Part of a small language model's weights.
Architecture: LayerNorm before each block, learned positions.
Training: a variant of Muon for these matrices, 640M tokens, 4880 steps.
Each number is 500 + 40 x the weight over its row's rms, rounded and kept within 0 to 999. Layers, rows and columns count from 0. Numbers have three digits each. The size before them is the row's rms in percent of the matrix's.

# layer 4 attention query, 640x640, rms 0.0561, rows 217-257, columns 160-319
107:519501496534534371520570496490549423440516498464565492477516477525453444549564484462475479539509478407563436492463524534522467528547526535499418503499483471504499449404479583512479485447600502556543520499502500513501470560499517549456488537480494522461467518458522472482551581543518448442439517494503503493547463460572452578485563545441504522494491503475488528510563533567529526502484525417468434452443499478481489438403556545461580531476456459454480549536482571487459534507533489
116:526430468522512532521510480483570469449496465526513497422517506501520550486469523498430536505497507457565459456481477551527518534564486477510460499462462492535480463461398556456473504536593511491570507503506514548456501550493539596559505458545483533445460502430559467588565449486422519457543569516522492511514481409460467521471462482543458466488428482540500495539485537412430463475496508505469497483545466464521500463428480611504555451460424480504458541527421464513485454486573509
098:467552482576541473450530470475494560484521435493567477418520549506550452490535491552497494518400455466510456484515505434535467405515430532476525455491583498478506550507587512533496455497471494499498482418529469502582521516478560514473507536531467545488514493471526476425550533576566525524536553523525558554553531489516481419484495520460494561579536495528461480509563447509472573564467532465508486483426531508532477475556482437478519541486497490466517480521534529452460448449483483
100:511404512591489500418528543481449569558518517476541435560537522532475443514477475510585519464426492500548507520431430537586498601433447514520566540496522465507477486485449516552511475539530447512508452446464513466477567513529439553492493498410479540454556468509449495506539534503464509531447486530503494526488437504436452523486517567440448565514492447449534509524544487524460496458494519502634558623460528581445511517490519482455505459515478537529492454542490478475531475481507519
102:506500517484527459532513541445549443527490494484505515542590486512516505523525450527497504446442539474455417487519454466520501532444532502488452515540527493485535481532454474563462475504414424498486485536463480496431458589428443498500524501553534472449496544506556511516491515467477594491519491507525571597538504508556410517582464541556478528525436469501543482500456521580511421520478456535486548513479513534594434504568467515516513518480507488456494615475554465472443564574468517
102:519494503449515425579480446547465536472484486498499547535446446609484558470504569514448563420530528454480437513515526544497540484539468504464494567497558505507441480460457533540542469517492513536551538536488476524497468456541525467467515434492488453447530471456523503459544459522515522495521530487460485524496524515466498495491520532456473498471436532512455501458484454488450476531475522486517496477500482511486499485526534481507472473510406497510556509415412464475524511506565465
103:558561524510512484413489423471514515594574499517452525458553503545575488522505466518448466491497512476482553496449441528561510548482560520543505455560417495386544492499477548535498556475540492432444494437471514442462460456458539423516463473415509465494524515622453486478479525513532462442502436476551578550537504494546530506484502444462603505515493418513506520473516495465523497468543477468478549476529542536481624523472537428522492484434545497581461493533516504542429472504520518
093:547453472498500486464572560563434528447460476558550522463461481558464511458507562576462596619554519545541451462563492526471525542432493508532504392497508456423546528555522497505494521482500506564491502532547490561487462538517479513484459504517476499494449491483474475491470559518489503460512432453569456442494506526429517513531484524503508506475507465453518508506552462578533523395552494479514536536548498518467540477496501526520464505491449503529546420542454511482439499395553557
099:535508441466541468514514511490431451451519510519426547427451425427485526448546475521515457507484418512463401503519503511564527461501414483501474424524570490567534507575474564530457531506460462549533488558557544491516510462457475574424555479547409509532524536522498470470530440468435537469472458509557570567562532575570494431420530497480522520499524605520476518565490511425508484542464481484532551545513459478495523526474515422516405440434469418525491498508448475579466526413586511
095:504493500490521498502452492490459513500503467490490543425554448473439524513475515467530514524478468490517536494496515459426495448437506518460578457581468489567510509537540470490588483476474480567551511437464562479493457470508425477444575500397473564508455458499515521553445485523557514437495488544514459492473495499541525516513469488485457531407481518497521556542535504533528442494508666464501573524501493499495426518548559504513512551450522493546533444502421442550503541454498510
097:497448504495541495446572512458492497528496473496550514408457489494440500463561484507591459485525474550497537460465490528464493551446524517499505440544467462425496483506557566536458433421556558531499525534459477521538540583452468514475496525538449515529566555495531463438452501475462509543495510481590544491531428479566487506460508493536485520568515568482489532494481463547590506484544486522532490563506437437555573440473479482545383384497538523568574450501530475534498537525549524
099:458574529509502493498535491537493436515538522491506519488599492439473518502526446487465507464454497566538503534481378501478479522501592435533481530485514476450454456475554545498542544532535454560470520487481483489515473497510491376513475477546483430463461537543507493487517496411503506566504464509500500444513502504415490498448491497492504518514564490504492464526490497463523479518546468500480533499544485435525434498488452478376473454512520551455536531555536495491507553469485504
093:525453508474511550508532571452513506567454477478517486492425445511459462498437474445512469494536552424462541485506512506508483482584445490535590417550459456496482532565472522533502482464509462473527492485449499500514452508479477476507511510461501491490538569539573504513492521488496453538505526530574541539473549516469530391553529490531590498491507502447542543572469485491475468575503514551507513521474508478430554500428471493558481558456533513527501495541520460534491491455469452
090:453477482478437547531514494552493538550511463465533502439524501512450571501497526483450550518475524541582470478481529471486554505478561514464520491558455423377557489498482444519512539490489472528450535500472504529490506458516488470518471504408457497486485496527591443454490485485622523451543456555487367483477463517479520513525433504504485533429484512474518519457517484544539494514497525559504553411536491487497488521534456598528476430537598544546573539477469458421477450454493491
087:478543545514523523504518449481449511479535521430525441487538487576491429446527497446489504485498467488485507454551453542501491537466516484431528492489515487469494460473584537526512484484476481417539441477476451498527553506451535473545484565497502476571550527538470533484392519468487574552471467459495453484509466422529513476537550485529507454559481563612503513430524501530529531463491609546502435581536555490552538532515427503542559531538574514478626398491553468534537580524492498
086:513503509480546539543454596475513480490567505499529510520545509564489527470549456525482547486443463461541443495536519531612491496513503479552418541549536405523417542489427529473562585528498544541553478453452493539465525563470508418523479460478411607469519452498405486439513508548449558478526437577425448468510474477463496463491508469428532532446464425471479502564506582533475445520531579437493524509466486459509544511437483488423546461517475489424438570514456512448488457547524503
089:529414557530518461511569567456480584477468514437463561458440480472435574451521538520544530571558483455523438491535468525488490492511431542532418494499502552553448456470479489487490406475510524476499474522447516554490670560462506477434485531533442506517474496524525533540458532522460509490569476444490526490525483527580549490467473472591441479466496520556445554481415549522484494531505524572485508528552466468492532558484595467501470393501552505460489495523504462551503544525578497
094:474521498537427552542508552499459491455541523449522517505463555450407566523519499507541529475585508433544513480580479573513483473570484426503489572458494450496506501508464502415486489452489534540475479550532497522600534535464573458490490464502542526468555484514458499544452530533482539490519568468431480464558478501467480496523532504475523491464554497498474462439513484505565499485492497506522546468488484436475554495472521510470544442556564529428503469435514524569412594534596451
103:480517464463459494505491505515443442503504479474523508468561450541505497526528479490455481524467444547428537506446462490457528552455507479488518523567555451497501507509482525542515548431461570513558501456520481481475457525488494510438429514495439557465428524534575472492548543461499503489477442544522520483506385505577545481476513423460488472498492524533536421525556541517457472524547493441547512474549509521520588491576469492540504453417497504518516452506498502519594471459565587
091:481575558536546618487461497455579484483494452516491474536490516499512461554485494475533476528475479542552530562493499529485481505507582469491480438475457504514507489465471550423463493577533480462397536509538541525485489516522518503507519538457438501492557521477476486504502446492386460480504471516515534546517620566513536527504471483508554447524532556516479555566475483487472538538477530496492459559491554528446476535426512462548496508471458551493409443559519497537527482518439418
096:515480424440490489480497428519545508552538529539480511490453508491503544536543462476572449486521440562536523462503517502480550475533474431516553465489491486422569513541465551510463519519449558512575561533514516522433530529540552520484461501481447513486502521475538519433539472478451554502496542521492541512553444610509506484388492486439565497527547634491515512533459451442478494517486503537546494482482492494504550538516446460468501426493481495586476572407496483501534498495560495
090:540491508539506433505571430532492473492448533586467529537472460515479570458484595511524507500551531489508419514492442527523500485471517469494537397506500513430572490568504447509495457514573505489396504489456482458549523419552434495510441483498505496490472478513501487457495458508533565525518511490537458500527542531466571465416411568472543494509535472467528512452506443489478466454486508595511529496558515509554495493473481471528464538462376503578568573533501497521406553453428485
088:565549439485443483532491486429524465547463471528498502496495544563542452537447482519505506435502519419536554530415516478480481468503430586438530504594485529543565515545518445483573518454491534533541546495500536468461400561511436526435490421447486594494472478564480531520498515538546585476524531531486507496406493493560515475573463460468448450446474443457525490528454552491514473524502500446508542477455453540474464461541566472487575428439471476502475575500449512531509407464541493
090:596601484488508489513506449455420450477484457470526493506513566485476459466535531465477452551497425472542515469480467452500468459452560467453465510468565499449500439467511523495457436509423521512553437427536565512447480504478573467438476499463512436483429512563466532525512507452444557557552475403526531462475438476545526531488524477529564461542429546574447486443546524564504476522497466514506480562517539509435492553504548448470520403549563479502463430462585494513499536477546530
090:523505528495485489445536474510485512472496515499430448536499530475458496570514510494479540495481447443518493446538517522497440510430497445516470514502490436512518504551533459468518489533545439545498570487510495520508491530525531457496500432431509441510474493530458526465516525507460439480487490504493505470533552508478567508500485506449534528494489542541474469465496456522510471497514528544499464549478486447457455444580484543525581447565551470534554489455521438524453516475492485
094:449456483512497550558485554483493494514509408516531446508498526483466479459419491458506401481513522443461516474503568586542458519557475517526533478444499497494489524528520516470517471409502477507464435539513466410575465547462540575500469533497572505517605568548548464522476527483480495538507567528465481511484485465506460492520505546526482491582535436432562436497462451414483531555470420540522531471440470491484547498474494554491497554516525540453455504515581513455438497512488470
097:558466476533505463505482551537529460490413446549519520501485498421489496567489529492508443520547496458524450546515471409484514495500490476490524511402462474614578500586567523542487493478556502553534533529589507477514482512583474474452470543565566550474500478563575488493493504490559492458505502399505603484491550555444553505487550477476513449496459466482556490441513517505460505451549508544488522446543457483525447497509525452418495504535416499556476492545538502463527523472504475
090:520515621530522490438510563508591489491468540529527470502446480489487464398552486530529452560474482461492517555499521512566469495491488478513402491444461533531532519475508566506454460502470496459438509520470536542510603504494525524484569535636466463535533474402457517467492473452439530507519440447566551584525533443497487495513522480505602525481412497507486524518528497531510523514457429572444494502487535473499478477455546490496465415531515493477458513501522522502498540547454549
092:555480504505561506539460450460430459491495453498504573483506489497489501519444518519574444443489520536530475553536510471497508518470553513571519482446492485549413507461517523490524528512522515471571462426472514446461466545512502527470535496425527527467570539537482448502507417523566512517502567507478496498477514560511468497444481509453454510541545537531436504545487506473487460475522590455481445547470493480504488481452532492484491561519479512527386443545501470485482524573487466
086:437509563464515462515487541448464486535467475460479481559550506501522582538513555479525598385470512521424463506446440440491475475477505542502518539542538503540526488534458475489535547549571468482506464498468452481494519481472472512555481503466468571530550483568456458460547526511525474428478433605450494555523512468597497522542519486497429524433576485497512542489507527533452484518509517496560454507550445488591501471444437539550528512412542518462515506482474502541529491537385490
094:465516489532492568479480545521439484501486487399455485497530533414507492540524488468488491527502562483473444523468497556537546574574460493480578476483423400438465485439450446436569468456476534394511543477549494530517506444481502501518483454437507515518475481535522524619486513560467426490489584493464487492461487510520431497549497479608436464458522443536538537481576500489459406524474520463553545418491518501482586588491469513551516521482542452527514522490496522544550533518554432
095:495462487559492560488553538480536508520484492452433505508458540501494538504466489487537532463544533463507466442553510516542506494514438525463510531585519503496507502478454442457477492482511496517474470567485458470565566570451594514483470451402457542571487488460378493506530462520506553503493453539477496517537493479549487531457489520530495453475518496524474536488428479513548545539447504567483480449395474524463552473487450503493511446525503526438507515482477479551439497530512459
095:490456423481513522492511429558533537535481517553494485516552524558571494541545454506479501579515490504510516464550497556470532546511542427548550511535505494465485580483511503516476505533493515573482600512500487444491489545497515483503505490492464535475428475443453501491547454458413454557457542476507543430575424566461548593426532491502560509490409486584571513521559459449540518445504543458476513501481510604478530522467476491461575461497434514551558512494498496481538557497478548
094:531407539469503481534517515517484600547482471528536557529532497515528546462556508443567504422507487475500478445494451443446500574483465501586515536436469465535479529529465462476524492430537464553591563510508423481442524540535481531497452513435538502575434516530535504414566524469521442486505538513457549458525431500501541531495500537553486476491495441496515520501540472533509502486516493597502475467494417521557523479483480494496476477541532537595561524553559470398501525517468490
093:496541498513436494472540490465523463492496512468494503493578494502472499509527415468443549450501450493484527547457481500491527460533459441462507483504537498454442478496443487500484566578534563496503472462490446475477478532551515429544471503569516527530501514548473523460594510443436492450450483593537484486510460459518482476469534542486573495464487502485571471522557536484473529535536539521508486536496500441542470429441459466475498496501489486481545518434507504534503554457469522
098:567525473463489404553507392421506510490593453588464499488551508508508505569438553520564471579537497524465544449513482475510467503453444550455538398499492585480619501504589495478537488474458499551575536521532553470516486480451456510503534515475569473501493582561496529519471475473528461508497596450521506478527514501529492509432555524450386485487575507462493457505480474473592505432513472433539464548521511477479470495574531429499472438524520495578539533476440506546514465477500578
091:460555534505527526543460481506469460519519527531538463596553455549506448459505480456530432434469480412535475510390520448488469490534533479484523502478541573547465536563543470443501514490534456532441534465516534418455496492556479511579488495482511476516567517600500522443528521487408465496477507484523498572459505506486600415580532491529561533508371443458498488432484549465468437531477486534516531532510465497525510450535505517555487499459500515614468521514606565453466431495462492
092:475516515566511530482511530505580439489478519551533512500554485505530528526478423474486466474528451512583509510499483492541478406548557444500448527447462504452461545497458514471453502566520490468418501500494545577490501484525458496492497508494475442401512537475445461545521458421493464481532509507509525488545535535476474567514538501547548550546529592488469500540449527548528530449514436462520496463492573499523474551448441465472522483509535516469472569485511545456447480586468567
095:497475436522512460455524474550505487536432468533460527391481544432504452554501489536493440518507522573511522554489526530501526535495474509521527478503460476445538468476553507533481464462523522429462550493514475512545478464498468620493482479575578511476490489483534494509444519548509425582445553477510548499472480486527443552496450490467504497562493480495554495429555403445502469491515478507514476453450483518525468509491465519535475512513488521514565506504499506510564571482530501
091:544502549511527467464510476457494459542502541483478503436449535490522459531617497563482543539518432564474522487444498489503470462448468499454507571487510540522447454482579532499511546523507534484474464509451514482526521500419475462521463420569523434495562492456485493548485454452486485585614494557546580525464535451559440541551485567496552505522506510539536492408425519469425511503477437490507495507451452511519584528552567491580497477535450452502486487494541471506577470492433579
096:557495531482462470426510521539512480514525508477488510503549539520497473528468502497586491518503491474549434515485591483481506501465450539470481456477459540476409496516504452504495492499536569521358492420427498467446433403528458473442548535477600487521596435534556519514494493483443496561517530500506441536497552495505434557497544506469567552528552467611489478469597520464492406508520519486488461462518510516520513506502482505486569541484526525489451453476468511433441485543485506